python train.py --n_layer=10 --d_model=576 --n_head=9 --n_kv_head=9 --head_dim=64 --d_mlp=2304 --vocab_size=36122 --activation="squared_relu" --norm="layernorm" --norm_place="pre" --norm_eps=1e-05 --positions="rope" --rope_base=10000.0 --rope_fraction=0.5 --qk_norm=false --attn_scale=0.125 --bias="none" --tie_embeddings=true --parallel_block=false --init="uniform" --init_std_qkv=0.029 --init_std_o=0.036 --init_std_up=0.0415 --init_std_down=0.0415 --optimizer="soap_variant" --lr=0.0147 --weight_decay=0.0 --lr_head=0.00621 --grad_clip=1.0 --warmup_steps=200 --schedule="wsd" --decay_fraction=1.0 --decay_shape="linear" --final_lr_fraction=0.1 --batch_tokens=262144 --seq_len=512 --doc_mask=false --train_tokens=941600000 --steps=3592 --dataset="wikipedia_en"
Each number is 500 + 40 x the weight over its row's rms, rounded and kept within 0 to 999. Layers, rows and columns count from 0. Numbers have three digits each. The size before them is the row's rms in percent of the matrix's.

# layer 3 attention query, 576x576, rms 0.0302, rows 0-63, columns 216-287
086:475530486440561460532471515475503510498460491533497550542472463542536404475503497445470534476514523501486553476505507512468483515582557444499528486488418542451440523537530535525533534501504454473550531411560561549487
083:514453425560477466511497485532468446519479473479514529492547483444448476444492542502493509490511533536483540425450556496425454437553508474532464454566492542447465520502520510458562544496467503448464575505506509519545
082:571514542514507534589478507514488474507539490519536519464539522465438466483458415519520478521463514514464473549502518448460421533515478483414486545550536460566486536518505484474427525455503501514430541553513470474518
089:557473533530494423538458483492556453533555498530557526448398526507516467549491469522539471546477487469473452489518536493501476497492428538461547593503559418522531506410535510483482555458579485472480523550517474473461
094:475465501528488547579472558421485485451530436501518451454607604501428470488457508522516466496536610528465430461437441511522538533446536515438499531499491507551489501440458542532460520489504549475470525518565496422473
099:543451468425538466433497610573496480495536430543468498470456531433543536451537473520547530520480453490554458460483514490556484517529433476511579448557461489520486510489454485460524416480458544535547454454494493531511
095:496522515504525452465474396519488485552545535522528606516411444459520519483548502511495535455489449505491526522510525457462531374487546469518534564539478455467493482630467530551507527551513494543474446468465457539511
099:493531527516494536475543536461415496474492527521602562483463443523531528538511554484490541456486491478512535497483431513553468458512528472519527460491513556481481439505576487533566541493468456519440528492492480561472
111:577413484416544538507459514532519543510517467565485527525484418537501553497471503504545454468445474511516512502509504526522488523525462510507527395450517499549534518440453493536484506532509502475537579487503544433534
101:419508543507519548470558478528484438488492513463436489565553488506544489374478502502547454466502566474481590601514520532527491594527438550513492477487510516532479480526526495516539499475546510501489524424450475471390
110:539524487510508518556523503482542535484551488422501516487495568521468446446467471511496474485536493503503471525568576474563503510549464533507480526571498526516489457513477555489478480465488542563447446522508566476484
121:502512465623430570567459520468432491451553502490593533422418543452454474491570551463467589495551513548500405507463510441496539528542438475517543485519435466518460539543456475453489509494528544529513465445485480474539
112:588465492467535592510526498501518456500533543543552528570556499574530471610508523458610436478486529522553546444470460496533543495519486512511474459487518519557507485486539480496507484533508513460465482486499488482458
115:503463500497558487525525554444540546431530479563473488481458519493572537508494509527470540523474480503573502539450509523477550518460571456410541598546455486560523521535544457515516488540477451497530546474464450414458
118:502454514471503502431485503549415468490485462435511523500543515468469531488462525519510506576535563490464439491465559549499485483499489506479543557515535556512513517594458493466507497518463497509484486523503482546530
115:474489469514515514457483529514492456448490527472522552429473565532498516483467483527494573460482555487483549546415514469528514564494411507534520598552502484444390463530447429500477517419533490474471479521477460466567
078:472463439482496477466452560429547478570517482468412509513462514470514505524510488528485534469489474456449432498555470490524584478530551478596486531432489467416497464425527524481489463527437528472478512498486509514464
083:502566479541546525538521498467490484508526448446541500520575504468503476475495486460549500466409518556480517421537500545517515462529498492469514509540464513516428527458432502460509540527469517432491437443464514530497
094:456496476475522593560564465495512512501486493512490494494540519590490503468469546520482567438515494547519545535505454465502483459542545487470435524510503532461450537485458483465488596544540565515539493435571523432440
092:486458439464557494530469486476492418503478469465505493476589577470488481453490539570506544503502543568461469473435498472506495541520427454454514538464578495458493487511471495585471488457524566433483442487489517472481
095:480606523530604524554498465448471528491517481440526474525556433512470520454494517512480522507506502525488490527518466501531486501447564474475450515521452552525470548540464436471513534550551571493586428449556522478500
084:485527494440500475567521498429414559501505467483511475427568550505480520534474506477497471548471565473446468498482439526473467566530498496463460537488527526516500556518457489576476530499602572467586504539512466445468
107:530472488482494440532517563525544535516505529518441553525463477518543484522499485517476496492498479521478540462500549500534481505561463538570451465521535479542512478509455488570497462461465459509433536543484475534536
092:555565529475449468482452506496495538552454536533489543543451517570518530568397510552527502476496498534516506523504453449483515599467528435483512428504488483571513482420483545462464520408471494576476501490516522514502
110:485471461482463554513500427478520475460459480505531448436565512490423464434525516462549482549546572531497482521502536484492533580488461522512503476465524520450528537490480479412496484485519550471447534516560560430567
110:493501509476488512557448520464395520461557460421524502464535458533472516560558618491456464503495455459504463532547523480541467448459503451496571503508528496498496511476516535472467533536563555497536471529473511502507
111:535495551539389557522529497496516482463472513556477579501463543540460448519494438520533514497505525472443568538493514555598490507555497461434565540524465526585563586449503464521471486542412526550515536547492524490468
108:526462581513553523582522478482546485534502516513560430509505474485537497464492469485459477484409504444498499539493456546509582506609475515487491607578542468508437475461561476478492515607474579511522376548512542513507
108:550480525496530525480453516493483487555503456415497412504535592522480515484513470574484400481514530561508441456474492459487469511455500495494540515449544487487500548532484486552494455425485529528561467461528513506549
113:537490475466506575484558536532497526504494495541415391477491525513502449473455487478533531429541523504520438453494527475524520516593446537488521553503444515527498471532532526502609505554392527541495535454495449495464
117:547476572613454523538473503480506531531406458477537363465502529513468438537522550518503455512533492561480518484528524447483490397445426476477487513535521528510542505413503500371459558611497541509499489433561491482440
110:479555501446525404467541505501569585518418510433480577497476551392542479420456479511401524439515492423519545488489497617527441566498510471526535499479494532528529489529503485489513468525534474543438482480484491549423
115:440483502474421476542537484553542457510533531485536449488480539567571494504489466478448482432460460466504439528429547481491487521450490540525452434425479548482465495449413500549444440458538487475465487464515515438497
114:567565540505486454539545521576563494605499501448550478521563532490452500498472555516524483576508461469528520509475469447478429531462498532570514538505516549556515522530523582482501518455461403522498500497467535492509
111:517557425462503486454508397576479539509568558525480439546514505513493485494491502518523525527578475499405472438512531519470516495492469437449536521548541478476517433605466468448550452591488453483522496460497528446516
113:404492546533517541475589440451451512479438465464567471494507536532567508549491452427494535499477464485521490482527555489452514439510476428519472517415441485581486576464455422492450476476494445497469568521449473531524
109:467458525567445476441539465498500512511459481539493486559544570501508596408482497518458466523525548453486494510509532532522525516508484444522490543503506467493487507496512468565543404514519483485513512537475444456475
115:492513538555420534444580434531422515506560507522464510524464493458503494466513525526532485535504532526535486530461464446495453536480492475469502445456548406433519530441521512501456487559433515473469489528481435553506
115:499516497452510481508518400479495465455549480478468467533484449469436514498474473379533458499453474490485498542504536502534530505559433493494507440540537519529540433461521440522509501572454509510481502485516499456467
112:496551484501463477505482516577532484532497615522556536424470520574561439496492566483432475552482464518474489506554465495526524497508400501492540480541438571518512522462424450541528514475528528555444461470495444479453
110:448503602439486473478510472474507497532487528401478542538435376548535503481416478481502543510548551455502494404473479531508531498518520498503450601490516510494458562569487443484443476554435513522464433393527483511501
112:521552455449512484505560486450593429490520491450474582500509498492479475540524520534484495554534569466544568593477453476463458462529438535505511470538539536525457528518576532528423482484470458532510497534554428497555
112:495436520506478486490470573494431561420522515491461480520485539543435558498498537515468540485486442475533489450478491475565524514479510517506504494532480428430537485522521512463502549433428521487522473554525529478562
113:485484493515457461527523499502488502547531574525575490546496508502436478564515562508444438448483544483544476485469491472471431449533489567548505604564495497533570537458502516474472466499515500487514512590531517546545
113:502493529465509542529519526578537512520453508549484528544569448566499563553600490550521493548476531470473457478456470530538480556530504496446522435482515489459477463475582462465558476546482419540484495545540532489587
114:558467454474467550460475554528420527434525553445486449463476536481532557469471511444527543489518527497436573477513469490501435387499472468489460517532550460441442507398520576464473438528523487458460514489480477467462
113:541566491534479461511497536373522542490500484503482508578448546596505510506523510415539521522477650539510488465498515440469560511423511530535513487529446473564496519491494534440481484460500434524482482470560459523463
112:458447463491440561524484461462465444554468460496541503433486461525511525493515582461395426555470520481470465496446503444497450509504521531486551501471507490530460466495492505410515409517530519510474518559453540544450
114:505502474484457498526502521549590475487514513486496527529504493411515551520479589552489511520537514534495515437474398507523577550567538470504555539481529532549475436487552509410537471492560547505480509473525454496508
112:523540524550562516531576495491481518533531462456463541484462454563475479499543575542541494564487455576518517563486523501412477549370479507454514562490447507462459417394514442502524552435524534519423526437568533480503
115:486522492456504444421511481531517569464480438502478471458518529505546502480511499509535518475518520447463545531504494490488591513511489578538453533530524485497532546460530463527495462516511552553495602564428505509506
115:488550504520474562450454442579512472500517582518429492561495471438476370527509467530489494510488466497551576537466469579449431481445519495565432495543539470475481462528472523517524486500476467446533552458521480475512
117:506535456499523448518475507522504519477479531475498521557591488515511483539478547454503490532468478425494466422497556524506528453448540595475450498468452475473499518483513483432452488496440447450483443501493488508468
114:462533478461467448506469443455474507527496479489461525444482464514488486478533480527542517427483515440510485513433530475498449517460551535546457436538505488477511505484529472450509555507512524477491529571517456531592
109:513517567504479496482524512586417500511522532457508470540446546488442507515463550528448432430449488458466475550496519472541533534494517454470485567510499485500476462524480460548530453477443465463502582516470526529530
114:513528503531492559460499526517475486471460461526483461517537520445539535575454528520517548464531450485494492583503502542495455430483507490432535514524490504469575490520465515508516485469530494473538461423535485494461
112:443433482519525520401533498524501498486518498451473447477505514477475520521540515520508481593527490501482524502528400587482472495552508526514489571498466532510485516463413512455501533445539468500398465496509463475530
118:488532476512489544441468543473493493505547553474536537485565584478524517516473547466556473534420543456506436466494561489472544457540536441492553529421527423526476425480491477524480568465444531546470463529470478519490
116:496539533559483485554490532590487466522461529358546452519537492531609571420528446554527531515524469540495456493500505482482480467454486558453567417496579518483472501546455464523494547498430505530526472561550470452466
118:469519491559447475524486473576403482480579485510479529554433476576502466524507609426532504528458498446450507465506585517522517430623467457501433474492560537592527484504562514517404567479512537492481447569505505438495
117:431504515450481437484540596424462506522516460485398486459548477531479452426503497517494530454535487529469517516525538473555534491555442474497476546426479498528518547527486500474478486495456560505424476534477546526560
109:502545455480489539565536515467512460487509552504507497483570499548498463528480554489493483488570483519526507449633486468476567482620493477482535514466425482476429482445537492502505484584477505485500498492521497486495
113:470469460438501493477507454441529496515542542513504546530459475504578535491433515515501512504530497486496533517533485485522503581503461500471516546495461472520501458487575455590435503506502566517442491532508401567508
116:492536535451499488566436515523493492523553457501522482484434617447464529462517487466521542538514541513504607493502510531468510514425513478476564512479470407552451408536523475475464411543558482478508466537508569491561
# layer 3 attention key, 576x576, rms 0.0288, rows 0-63, columns 216-287
083:514509518570492514461509563513496429435497485514496476497488559459521471507524537467456434555374543500510481484467492515508545476419490456494511580435529558494549483440463500511509478492478471522455444532418478509498
082:443500489501448491473440480414447504492544490442467539520436497500536525515534453511523533541502500440462450490462497557550538547428491515491478472534547504583485504523536561509548466506579527528528500561415557544451
083:503515550450471478450472494526465462495518500504508472422465499502478530589486566441503520452506552496480536405527572530483512545489449469519518533491585476524425480514540424471542451501473468517592451508474532508505
099:485521532441455441448562483532428508493491488501516481513559466565448551564516457519513498446493460476542541522508568493523548474490546534453533467521497498593493497538559487513515511536497480562528466477496498491550
092:479557451525571444436500568524521572518501464495478528562506413464575477484541525475471477535437403436531512512498582545487484518492449408490507553471442461469535490527508549471427446525452462494464499528554459452502
097:497526524574455505439493520475419423438513493470492534427563475539560491464497561469471426445562520479546538458537493436508458519450536526533455503480518515507520431523540474533576492501521498497424488453512507538489
093:475488526499487522564468444489461494530539468473549525464466497577505553509525515477475517431502478503504498496480534525489559506544438587553466449496512439551382506454544437466511458453433483489537592521480487504502
098:544562518499477527467467464480534558509537499512416511397467421562478499474566546538453498464509437469497520487477527542429487509458493490484503492483479481526447484488557534494468525504414480504513514544499500527455
111:577494478469498392552520539527462533523493498479522499477405532489553498528536533499510489482441585483468483406412518483502474522464458549449429527499480503527463509511528533527427529496564518487482413457563486482455
119:526479513477537473454517452486581441478527493535510507471456535485481523533530471493546568431550541532523449562510443489523522539553510505555529467561532519547473527445476525383490469511466508499483525521533452481467
116:591430511519509532540497491522542473571520545496482390485491503444478506433533502476497456481516485501509476536575490407514520530480559492471478499502533471486536498514475541465521527444444495477439496558501542481481
127:521498494508470481531480501505531419451543433507493539512475611528423526508537496447470507495459455534542492460433482563566391464513482477537464549484462516482480530465460509493500419507495478468471491504433496445515
121:475483574534522532489538413503522442451529495462523491528485560506560469502492448537588473434583478504555466520466446460435540579493558511475470509533572554468567534419502543490461524518555508545495470431467529517489
129:536507454463488433466515449481449454531555490502505600507517543465589513519496495532489505509509529531489451471537492475438468526414506502541492481508514492582456487548564449469527457493512496520494530456472507383505
128:530432488465528473522516493513469455476546487345530486489522503549554472573475527510471526467500504465521463463465491468455458438543513520488532431488547515538473491553500505543482490464609575561521516525418583481531
126:499516466512547497451498512535461442440532465519521531497498506519483451504484511471532478496471413464483526641529493480535464511460562544503480467578530415486568499428560487530436523537534526483585470487487479517427
083:449526514523503517494525513495470467498489472517470440556457488566590460511528502475462438539477495489569510471466552541424535544533460454489543580472462515566504581469509497502453513515473511508600521554524486531500
090:479482477489536455468487504543554522584479499493441446549493470504502451569492412543511498526506463452497529554438567581473461486444493518540482563506487467553537460519508485487461414511507446523527533573556510528526
096:432507499482530456456421540508566546523520479460473424515476535447541501471560542571524434542485485395528486520510524515507515490468513479505507570465438497518514481502530470514488413546441474524562512470444547547514
093:501536541514447474396519527501569475493557506489499521514444500521595538468564507486484478498469499444533549515565477470501466456526511522505493523479429544518547471467567527484549508517501446527506506523572438513484
092:559516514540509515540505497526510527438521473510519440516533514479484500487470448494447451488502510451493522518485489483513458520509554525461477554532449489529606537513544484528490538513438553486569543539512528522500
101:505533448542428469442480590547590464520523480495480522609486520442506470407537521504500498502473532559478481464457522495504476481533543425510556524501480471501522487469512527513497487498540510496523513497580485456432
106:529471448428476463531502467475461457478460509448536509447471471496456439446551477526517483533456552561456458490417497486468521438467528495552513489498466430567456583514446544436523530534537481528447495540437462475520
097:558482530526497486442526530453564470539465523521455490534483482464536536485580448543558498474421487534522557484500460520511507483482517512553534476574493481575536517577518559492476562531413473436472467485483485511446
104:496467555499511497488481396466462472476515489537459579500499453490532503527448424552478458462470443453497554525525540497518500503546456551481531492490465507521543462450461483480537546510498525526509507412445454517519
110:515469447501502482472566541473386483519565486428616460511530523491520489502455491419500556443509508501494404442484449445515437481491490571486528489487491551537514445523510500536488544506574519466476523470514486496547
122:547465523505495477517490564423541449441500553550512520567496498550506486508492490548564519490522514505569540481494550492518523523509526455527585573472487529521544524512543543390473612499503551512543463506560540429516
120:563510517527528591441463580440530429547474409445520525564467535520471486522466490552494506492506521544537430472519515521610543536571470533505558469513474448497529499460540424519471527569471531568535466465516527474471
119:537524520445499506453465445500498536494480537484526419441533565487524507489522473483489450476509498561484524502443531577476507532452540502473482482493477549579425512473425404434419484459511553495497465482535479598495
121:511554577479553457598425518546480592461477537541507485487487531508570517485469486501496540512455486490529428595562506511617532519518507542494459589500473430504551530551494490456487474425477487500499522472497487498485
127:477459525494551527559464417503525485489425533466529435445509553438450520480525518468476473493475442502579473519481550470522475453551546495495525537500510549555559483519481479435512569555369497490474531449510509551561
122:500495522482410508428491496448480549496499531520568509501491553498476493547567534487476506465522437527502525550471407542503505482470459497523548505446501497497506539516541521506500514460588538522480462488491523427430
125:518464525524529497519454537575475479523530536495468490525512530549532515504482458471464468493492540529452521490565453510524471583551431551554378564481497509457550445552459485560500490579506557490559458515492502487524
126:458543508542561398508535426498414501510533505481468451465551490504439486467454573505506542509484458555495521485553494513471522533559547477468544518532474478506494573489482513440524562488525468483532523471515514452463
122:490519464458442491480532470531495499472556520529460458506520498505535468521579504484521503431533536479420528472515519457512462546501482516472436499532457495486497479533435530512533449530477461519524519521484493550496
127:518448566432579490520501509556443490495493462472517566463504511462487474511466472512449470553475467499506487458506560481514472504512575514488552488473519526479471561528488485534518517514504464488450438438507468516518
123:453458499486474514563597521473527553585478485464484567522450535516462436502420533521534510511556507450449489490574470500527470449472512479571459496500499472449487500486526496496419514517468464474467497452526484509498
123:546485526508531522478539495547530492538559481534458520506526464528538476514452533501489545523494509479465563527516453540499466517528598467529492525465475504450544520511510551519417508453524516487488534458572479547493
125:573424587564472416499566507456504471536461413552473441495533541519428413582524505505514493472509484414534519509437521447545460491471469502497503519542496517511543496462490503528530439499460457527465516470499500481527
124:577536473507541454477530554516556483531521518530489429426461547466508504526487464530555501564449469503524539494555475444490519476451433459454576462559486419528501532508529455513532499504516472504406526497503486483486
123:537485477510491438469388481491433451474523487468510520524513507515479409470562536573465512500540523509503493576502486501418500496564577545453537560465493514510519498386535494536523528511498553500534480431465555479439
124:490476500541465481459498517486475537450456456543514503479547456472544537479456508538479474476462540465495512568455477424493569481426535481464508475429548515437495451496521466519470502567472479485518463492522507539555
121:479489519534474435499506522532454543453500571538503511511561445535485492480490484494543416467454468515477382533483482506527473493434539510491477472472485509526476495470447472509450495520528533518438541542522496542504
123:444502584525525535500478583456527459527541478450462501496407509555490529525522532495510488523554533477447547506547521516504506454533504478440484446510480526531502526492476536529509434500531464492511424574437466551493
128:526482416486571525526534527474473551519527501453483467424569480580487550548449393574534484452475469484535527504533504526540560497508585539505516466485529501498450509541527533509508541456527473543496489472489500529500
119:486518422401477557400456539531491530420525455496464499580501478452481508539460586475425586462485526571484494474528494460524488449465529468514492491501571575520478491505474580512482465496512444492506497539440489490480
124:526560469523509481525539487507466415443469565476567503456501525524479512505484520367445481448526543475479470572511483504505491554530421515404525394462558492477463513458520492560508549526525595513471486510634468482452
124:486457483499550463514548422496557461509462504446543480529535498522439509520462508454470529550495516472507511500486487535531465531573519440462490550494494444544451468485487457461620423536494480520516528505518550510440
131:561455581464545462474486488513527515538459530553444528446500562534546576485492452529494516405524502524508447496517498545492491507452468554414496557468523495550584479463488491486574520492561486571559535509499524511512
118:546493496464544493465524480504499496502471521501460554467509551438539490461483482518480471500448507438478539468498568558500530515429484546509474517463526543437476440533535465508491494469502521523445494541455560427468
127:503520488504555525572529597520531535583539506486447504489533535513424446452517511469503487615490546526496473502468494459477507553552465468513475578489495477499494533469553487426464473448489510502456544556457458512496
125:480426451444489518468460476477464517542559487477525442520490501517489493539560526565491516469391442444469501505485374589468466544475515431517574484544449526465501444565529534441483424505487492490466515397474441509511
128:535504571485548473505387439497486526446541538524550511495558503577459519528524523517459521459577467522468458458489517435469522528530532470513466445502591437476447449424416428561482522448513452461565512361553529508497
122:485545495560463487522469523486531457509495524517469538418473531457527416444542526511484440501510521508499545490515529552508561497495539465504488502555508467454530452498436444516544497482517475502487478457462492518577
122:459535451483532529536474453533445484497533514437497496457469527509533517505459519578482454492526424466468446532483481573517532553502508520550522532474503522606490538556472544490476516495497474481505488433434558538442
123:512548522561469560572487567539500513482483431400463475416510535491577523511521542451470589426522504529556523524562531526439506479496494455494509450521530462455542493481523500446567483502492525444487475519475531521451
122:492486463554507531455508474542483483483492424553486606525446537476506506486531545497532491558553440506551532468465510429520527506637558525492456506496502442450548539420510543478504529467509450480527486501567419536522
129:469547501518584537532527508448506493519481510435495478507441448527442487484475538513441488450441489525551456530508519536449520502568458488541477468507515520408524459539496520495520554501538489482462508444500512521518
124:493590624542457522494567490496529521505503518532542482504502468533521495524444521484482474432495546481571487452518585483499528488453492520480431440540429508505550543486513482441560468461502555506526549462469499521480
128:444524529488464510553502567551450493450491433439535518553464480450439411596536508420514471551460501528503429552463468511518424453582479522534451537508514482557510433515507499469478512544505482511516466547571559472532
126:467483457529554517570547445485483450449502453491480525505482520457561512478463542493480539564495437441527503479471496500544542511501472472390434511457523429429503550576426506506513525562490534520513463390455508587427
119:472494507514548563492565476529509478453435471485562441528493512547464558543577522525456517489501569484551445413566510507473426478517517577520496515509553519465464419479519510525455506522405478583500492542478532503485
124:465514497463461441424514514484550540467440499489551508527471532483528500525521539537496509465484524452525481553505452560487490495506530508466480502475531456537567548489562457530443527505533469403523464463572488512567
123:443581498453530590490479526526495478479474484449503531474470549472494546573532492476469593547492510404485465493518426502525496505423531500488523492578483432490489541539533541500521457482561462526518455470481400447507
# layer 3 attention value, 576x576, rms 0.028, rows 0-31, columns 216-287
099:596586473509475520575489528486435568482518544517476494434522540542522557503496563531451522502518457462503561575445458503570501456485466526589518457560543525624487529608537480501558500463498453474523469486541529480474
098:518587588455501505536505545533483489539565502536533507531483516481437481504472463542533532470459520428478521466516443505491476496513510528514405423502444533547523524489520501445498468477509470420516525551470482487467
098:474500504465497441543519502447456490543480468438501439502517475435506459471452564562493527552502446464466532452508496527522467535470493506472518470499386520570502550525479472487511532454492484550483444456524575599478
102:431557449581522544545562439540489422538514487465480513521505552507487446563489536483467544520529543447490468534413491512558472536486509476466562524510457548464444443547593540434515495548517532508487506510458496449488
098:524510466525438528561507555357492440552483422525509512547553511572511501540488512494550520475474476535527438494520512484523515517450490424415504503432483426486485470543501474595484438526493569454526583541444564466433
100:558463534483539501474560487584465420496481434494505492413463511508579448496502493501519569470451469525501488500405545546469493494474472557463557467538580499515535461496456482510559474562510445476495515490508490520497
099:439552500480513500546485569528468463478543501448425488498555573558540442512509498530501547513534540472451510473453501479516497588534493502493593474466514486478527545517488466537409472498572450493491433518489486451479
094:488447521494511481474551515576461560454463525487573522524454513488497535515439486584510472496495491481494554453431431545498520514451485545481490528560511436424543525474491479491558524504489529471433481518488509525474
098:470531582540485505550490519474496399544512472462548462490516550496458534459495415551442476492533528528567534524527460448568558569531513527499455484474518456503490568468535566481458483526476485545469486452551608543487
105:492467499477551557562531521470519511466471563526469514488514460540429468552475512523493429494464533408521447538516494523512557598511502553447442534500499522549505461502536545474467528477536571498535519474539530496436
100:540450542456455537507509509472468510551565475522514582620560446474455478508560535502532510451485605502483582571452473550505494521509446473505522528468485511451433513558445536498503505524528533483406461480539476467481
093:472588499449447468540474482542531514443461545481503502477507470534504503499472548454465538485568541478485517483445535524464463507508548526509526467454522520557500432455510479469490624513503501538496463507536518518557
096:513487518478508507460514462446452521423534458524543521545470454498457442490485521528499471547518504518437503506483537472466552439531512547486517476496436470446484568520523557496541570560529477522508484549532414492549
098:541536475544530463469488540514548444523459470519558497490518544474516455428477505441521499497522552507472457506526488581480449534434495516563466499511514494434451451458427501555460555484521439476509511438458507513540
101:473508456554430513479507519530484511403504554511537542572477494626498508449485480460482504455563454458563500431450482454456469471490512555529487537526517475441497435504483474473473456498465507535489558578540492586538
097:583509421500459470456466552517433496438510521554559556505500527425532486494487501549456485518477456473505477490513479487510413519443550512475506431450532496509490537563504533492561491485562541524514562359474539492593
095:518506582535462560492568476564479498454502509526467502442523499523464494439514455560559522555504498484579507466526528522509500544465525529524440516443514473554526509558462508500499475496439449529550473523521531546444
095:398440506486514516462555548508439459411494501416444535489502444459473509455485452477413506518510446466515506413510474522546468503455456555483484554480525486504439424500500545447446462466483547459479534559481549500471
096:566575533581519466552471451455541478430550395484526516555525540516395452514485540506512589507543549404587467507541522534434572509471562499478581438484490494503497445531562555458469482518470485530481458467524425518437
104:485460495595477559508541502451548399520522514511513446531503516485582490473497523460508460566462499531483486521519441462504459492498539524491520556550573500467491465527517512461476577512497528528514452432548546401459
101:482503473489485464555481580443516462601471489462506584484506547490473476559517504490576523519492383467547549419507525551538479506478488508495498454572502434509533514506530481482459486529544496552479478419502552584531
097:462496543468485511488482474466575503460466509534512570407544493507485549442512403543519534499465502540522462475491528467494478532423435517482520470533494443498521522514543522447452592518473461591464518508442435480580
099:579532531466536413539529516495467462532513499541491446476457541470526502527459491529510407479503523596477502517515508467531530491592507482466555414501494549457522513531498546482473574484468396579502500511508548443459
095:463457516482456441506503520490480512474509405462430548442461534495520473562556498482464558526542496499523498492478529455437568548476500503523442508495521531453540483478517548523497452536477566510504511552495476409616
098:463530468498546500496504549513471491454497570464450473544578452477568541552497531507507472545487471510516477439551421512490491505568418516436468535532469499469505485520443524546532517476466488497441508491547468510468
097:471525506495480482513514520480484525508557447579475445429480521484485541554497501493490458477501533533513500475551514520496468539465512518487452507501533519550492455552505448589439568539469469541495498569463489463533
094:574501586526465448482490496553501444524482560468452542522454438464513510512517548493524537505518469485502470514489530468518439480507542495549529515505518488436512488499553540491460480522530555520593495488514510458423
101:515469457511514446493565419431500541431503507543516494457456538504517514454538489424509515506551552517502547478494531525546520521540569465502535424497465495439467456529550515482510576505463462539434510517514476523446
097:486498506514503574418479476406503487523496486529546556520456577611503438511466535396503466501514578495493533426484504511513491534532520470485518439555455548452518503462452517523530600420499490522476491481560514544512
096:525490455456432482508416425469489446536529515432550473442576451537489444453487536464557489580494498514525478517484557490533538414499466458430438535577502504487435556535541512480450440492522544515517494540527484534537
098:512436547477422535568474519425506479498498501497572418492498481476471454464524406499502500498436570460486513556515432552585536477517460608521543496456513490491474497509549503526492562515523486465477505551531496533585
098:568508478515506541528446564495476514543524565527536541505489503471462502471511494475455489518493497499498503504494457509582535474425437576495438495511532483556494568571474514448490465551470487498465521542457549561441
# layer 3 attention output (transposed), 576x576, rms 0.036, rows 0-31, columns 216-287
097:454533542516518460505443469421449511463539499492566445465477458495574463500526492454482472519502530442513492460583445492547597496487490505509510554526523508542457546496505498540479551546444491536543559451495519492563
095:460491538487406454569471525546516490521409453482470455542556476568490548517441459553430553493564562408405510568541548514479515478459455571548487590512504508485512478509574492476522505502443463467521506544482446459475
100:454519480482453558473527491453518521521456493467493481475463418473528531464578497551495529539458449495523567522519472513527479525451454451534511479462471510498518482470504470565531538433513463476494503523410468539440
097:436508491519478544444516537535428528500533491522461469467508449527545524401410485537509448491487490459495462496530438496557511488482534476443488479514468514493437481477456484485481488507428530482436495450451545538506
092:550507518533466529529485444538462546449506484495477552479414546500453527510500505524591500535547475470490478523504520521485470448482451474500503433497546517490458501400447473557522540525421466450591500409523510563517
105:444488496535510405460505555479535547586456505530552513538486492633542469558426561478517490483572452522444430449499549496502530501495518507463410547547442566402444441508467558480506461534426494567518512507580464468535
098:413533469450487502473497520523503530552515540574505474442475612555491569515436490487498522525501511498526539552521421479468565461486539548466525511477578392485539466489468474484481511484480486492477532478556512512528
090:429423528531506604499505542530555466607474513458485509532444464496438528536490520484482498520508432541500510502502487473615470499535476526613532525502472543494481510479510485526500458484545536530530456519455501479491
094:480544542532506491547540482524523475503496425583472422472495526452490468503506478539450418508454476411530441549469459487420489508518491494486630553420481489522497489506403484465547511419556512498528548506515495533498
100:541514494521529510500535478442478505508506519452556439484444555466525515506459523475508564485564569528490497522526616533515511481410533484535510554482532456393556487517481428502458503412493469514529473436538472504489
101:425511484470470493505479520439492520443549435498546533486482468491480495525570472512520482458468469462503508510532438481495491482513536487485529513529534462505528491489505477552389489549497552533472505473555487451547
091:534447488557532453470483430520521485490473480489499447412538498584548423523448552493496454494515468589624469509529569526491534534500545550532454510485550470389533534509475505520510493496480525498468504511443491455490
100:414546535533521464480413496501511502504524478511542492440503544444474502486573499484437495508544467470508502501497518485470461482497541546485611468468561462547487475477569461483515485527464450452512544483519479495489
099:522561469560532464472477419515569541454536488469603498499577415383519561493462509519444579547473493497546514472482478518544478546497468488538528522517476482468525497518477522447509530508479489467486499521512513500501
098:523464515547550482539513404459533507490580545439481486505415463407463461525415457517547551476478539538519498498473492517497533580494465515491468474492509478485472482539530467508434502544505536439476502468542452486471
095:446446457525431566475486522494429542544548483520466505485420486493483569526533523520539529483477483533538463459524481527456507529549505537504454519550537560553487511548507539513558527538566523438562440485472471469477
095:474455498395503364521442553502459461507547536518527497496555473562495552528457490453540482485496491554472464480438517452502480507501486505460478512515454534486422546479568507528560493516497510542516525516501450448558
094:516468496519503481491547477530563502547480542560494471478428448534539541503472467516480501471486490469468532519550514496527493523528456443525459532569470507519503507448470480525547493540482481511548484524391497519522
099:529532463534547476524448500484487478474537464569490483408515468550508484470505464514480442456556575486549488477475481510532545510527560480518450468523484542501591527454502471500442558464482512488557553435508463531502
105:550483534546488492502581483481443507502483470500471517490520510460477481530549559484555491401497514484544443446466483550507430451473530499456485486514494537505575508504452437406443488547439439559499545489560507551470
099:475517472460606543368431516492472445529482458435549504475509451530475500456469476451459491478466489595478561490458503486530459509549481504418555547494468484514473546519493538494472529481537476470525438488519413499437
095:519583463527462494521549501530508508550595434490421470487598469512525567499423528518500541470522486524455505526486519448444497489563581417530493507512487497500431477525553544444490458453477547511481482527411503527458
100:578513570473503507494483580538518468435509467534458546559464508474455398489469457521547468537517463561497554564490498531530476477473431482479506501471478454497557523499510441492497456527493489483535479506494477530495
094:549463473484482521519451532574461483498515570519597604486503416496518523491468438508546461522551548528472610490490516532488504519478464576549470514542497512498495498551454484463514511467485511475498491503504466592505
102:495550501435465537490530502522462566563472531498479574572506535512462499543450563499509530495485481538485476466540524513473468496456472465471459505513478529433532445464501434489489558544468443513464502386470507510576
092:417501481508453460497486517472471524420483586492498501565461485472516452580544479507526515483526512451536456525493429555539499470413513562510569469477504443483518530487448451513530491512556464481465501526500498530520
097:476501572457497574547435554511500505448457508515505485511569429462454577561503494556546376566615554499558560531508428422526513403434480580454472505501458513528501478414509577448543427504560488517481529496503494525468
098:451511507500505411518534510528440498561522476521547543501488454429515426544443533575490556498476429489494480538432531496487491535374408453468402564503523558439510491474494524523519454576494519504448575535540558483477
102:541393476520481581504521467522515551513524532459500499476606548485533532543491462501443477542505453491472526540494573495558498499405521480403493487514519540509554541518579516527412481522567544511536495490477501474537
099:450538473468502505526587494556449520457533515537557458445588481506507526519511535435495529540514462466627460507533454468511496494461500513474454480485507530531614484508605537505433522464541568494465527487505533487567
097:431432496525475431468488528478528513464529415545565485492513606516486427557455493537427535547528452505448498544446539449439525491500592473430546555598445462497550499520498452575538562484422577460551536593531497455478
096:497529453450524473497498502496500560497542497508544498444478518477569573484538510516491520445541496482531479493529521526478532531462540513479449606506512495526550464485509499450520532491472460492480564423452523492416